config = dict(
    num_hidden_layers=10,
    intermediate_size=320,
    rope_fraction=1.0,
    qk_norm=False,
    bias='none',
    parallel_block=False,
    init_std_down=0.0099,
    batch_tokens=16384,
)
Each number is 500 + 25 x the weight over its row's rms, rounded and kept within 0 to 999. Layers, rows and columns count from 0. Numbers have three digits each. The size before them is the row's rms in percent of the matrix's.

# layer 5 MLP gate, 320x128, rms 0.123, rows 155-162, columns 0-127
097:504480508510485478523495515489532511501484481505548471492505511500492506527507502537524513476556520475485505463499521473493505495468485504509522464482501514510468495484484545489524546520465573539454475518493503538493511491526539498498461527480457482498486546519521501514497499475505494527468482479535448562513472488460490497494495513523485512517473518473474473519543544474464509534552
106:500487521501469528476524479550479506562499505515515491464499519517492510500550441506488539507488529477535503493480488467474525504558460496491525472454524495505473491488492550514474491488494496547461466485540501489494493526490485457533491493483465482469476454512507500492549535464524474515467528487483500488541507510515504497484536524486526488531498478505522560516520528490471523509498
103:515546481528548547507492553482471495523489509531528473510483493442459459503508512468463486460502533500503486481522514520496476490494469497511525477512444451530515475533495499552523522533537514514469492505529482522510498509468467463480539552538490496507502512509482512506513529497524488477486523464447499513527490530478483509481494494507505540517503526500513472489458504523487460527497
108:522527510487511464479522492493499514544494517466515487499487504515494523516507497516519513555485509481509448493529532543508509545478488477452529522477506456494487461507507511544546486533545470513433477498484490444470512496527519476521529492509501540541491537526446493488502534505554525463521519456471491497541461517515498508501509484501508485502502503471485509482499490501505449489481
096:488482489532491525510482499495498495464520490557516464527472536457495515506523471498481518504515521496491558486468506509506491503514496517446509567512550480472483519514470560455485529496466537477482496486494482521527513516487485505531442505498483517496489546481491501499527476511489510498516523515478453519475509494499537536485487440493503458477498522509494506464546540471463494510479
104:468458460512489508464492521503522500502470491525498511515526506493482475505560491501453517494497551477489515519505507477481456488563474495517516505515513504484482508489494509504477474498466530513479495513532506467550473501485513516503435561482473481471568544487471498458523494492508512522483512508533512489505477499540510488482549532526445511509467493502504513457490510514493539500538
108:533486460521535506485464554514468488527503475476507512478538478479478505489506528486514502471483466479494494557450510498471519470504506437525462499502467463465485523504479506480483488512553498523490492485505458482500469535469506460516522513514495483505489494541509495446520509464543506509495523451558489508528482471451508510488476508530468515509491503489465522468503501504511474521532
095:501530501521490503511485448512447512463507470493493497469502513515505531497490505475502514491507471455523486442491501538520535504515522493520521532516462502493513474505476502514553521480515447488515476496461512484512498541482530493500514507471509518536499526535513475452481520474553520497527547522529544474475501517474514518484479503470496494519466574486507542487523506486507455523546
# layer 5 MLP up, 320x128, rms 0.116, rows 155-161, columns 0-127
096:467477511500472505470471480473476523505524495484477450510529545515492507536504510531496514476494499476514520495501525487495521474525514558464509474486524495436436503487494471532455532532471511530485527519491440545509440516491499454462479504480465445497494479506498542526504481473488503534479512496474497498517474514482465489506509515506495509515494497527530526525507545488486500485465
109:480508471469538436535482489521498481467534543499458519558482520533556461513509490501473429532521539494479485485533523490529460486481504498493453506522520461514494524510500491539473529503526537486496498511475514505540492503466501527496522499510509501511549511463491480534509509475512527494520476492497505483506479482521474501480455463520503518536511479525495443498500479518501489500467
096:480497495497538465497501494505517500482530485509503535494452511451465511481498500481520474565472510457512448481527491464478473486500515496479508505506496541488511532466528524534541510449502554471482509509501553466500517485494475511508507470493550463565536476520482477475510508502492434523504469521491520509487499497514483517503518486484477498506497496529531488504532460494525549523504
109:493476540489516448494495504449472483493478508447486506495490461512514495502548497543516481501491482534485510537557478519476518489508476487514549452520528497497490479500476517505497491501518458494483502517526498476492512489567464487497462536521513473510529505458533508481465458478471485503472484484510506516477550500516466475516455523459478494503509530499500468480494529521450550499484
103:523557485497504483503524524510457502568523518521501531479516471487475473494493541513485520518532499478493481485525521494488510492499470487524500537523464500515505490523513505539492472528547511536465491507511513490491512507481552472509498487499527486520523492516462466521466570448527537520492480466484504505558509527482436517488536545500447513536501498504508492493493469497532491498493
098:485540515488495513527534539472530502533503471476465456514499462493491475517547499546497511433501525535496499488498478521480534495489463515449493488544504470525493508465455499436477507497546468497505527505474478520499504536504457489528523492458481505496488506485541515503479500525502517512476508476526491456499511503471495493532546504518533496517487510444513500558501495504503514538501
098:496490509509507494484467508547462477521497537494506516523494496528545479541449474493533489517513525531461477488510486490528549463558529540511483460531518515482476483492523425487528523544531493515511464481491454532496516516499529453516503482519491499547484481510519507503495477492491486520539506514501515479484474508504457560518482495486518502475496495539507506484519521483482447502511
# layer 5 MLP down (transposed), 320x128, rms 0.112, rows 155-161, columns 0-127
096:516451530504486508536514471455464418494513530517483497540502498525510483492482504444475483504515492542526526484493525502469450525530512522498510544491503507528485476530495484485468507463512492501527504467484491538529510429494543499448504461491510480476477475504503481479533511495503503467520473507525463506495520518465518469489503516545542491496528519525489491483480473481492525475513
106:485492516481428481452471451507502509492502509523471476543461491519531498504507496533509501512527499478517520481502484454510470524483449455468450511527486471484477522444516478506512524460504510453500519541517512504490463441483503452522439536529489494494504506492520488525543512493491518495480484515521494489520500500504471505475527521506510516512514519470473499485454495496496529542477
096:500484545498535516478511505509518429513513533519489490531496512486502472498528510499518460494507484486492532476556507507500468508532514436481520511512510536510513473527482516487494516533481515514496463514502510528536486549498491520514469524556541470468499493499464475546536504494526502506468523456486463561540497533516486508522484504492498501478484539513449505461512492513511455530488
106:474520513503503472467525494478500513477477507481492497481501492485506500551438499500529518489480519511544519492495528505476554524506483473525549463522484520527503458493459528470488483487541515484495520538474502447518509513476485498478526521485511474470532528540509512485460488484491502466511513542486478489463512532507439479513476502498473537499504552461498473544514521464453514472482
103:465481484517522496521501529524502470513531491511476509496499547499451507469483509531507536504596500539506515500503504518483478543506484518521503512490474482536493542522478513525506511509473553496481514520520532488538474579476504510551511480515468489513505524501504477501503542443562495515501502503516494518505493511497504524503537516493479484497516517533434499498474505472488491481530
100:476516482456523511479478551524480493457468459455548501471516483511475485489527480502492484523466472496504505464528525480458513491492476549527548503544519481503485496496520483554527495523467454487483496478502470487504543511501527478530547470531521528515474469485525511554488527469526463490481502484550475474483486514515506455504478493515494519525508487496497494510520512523508467480531
099:527559491470443529489547464490526528492509498510527515505500522470490538549560467510470505457491499512506492481506523461485505480491436455513535473482476498494496525484515507503520502481509503447462570535502515518507491471501543518486510522486510503491527500517501464546475467515464505481476527542499468479543476520509530509513501507486511504525491494498526488471503492514483494473530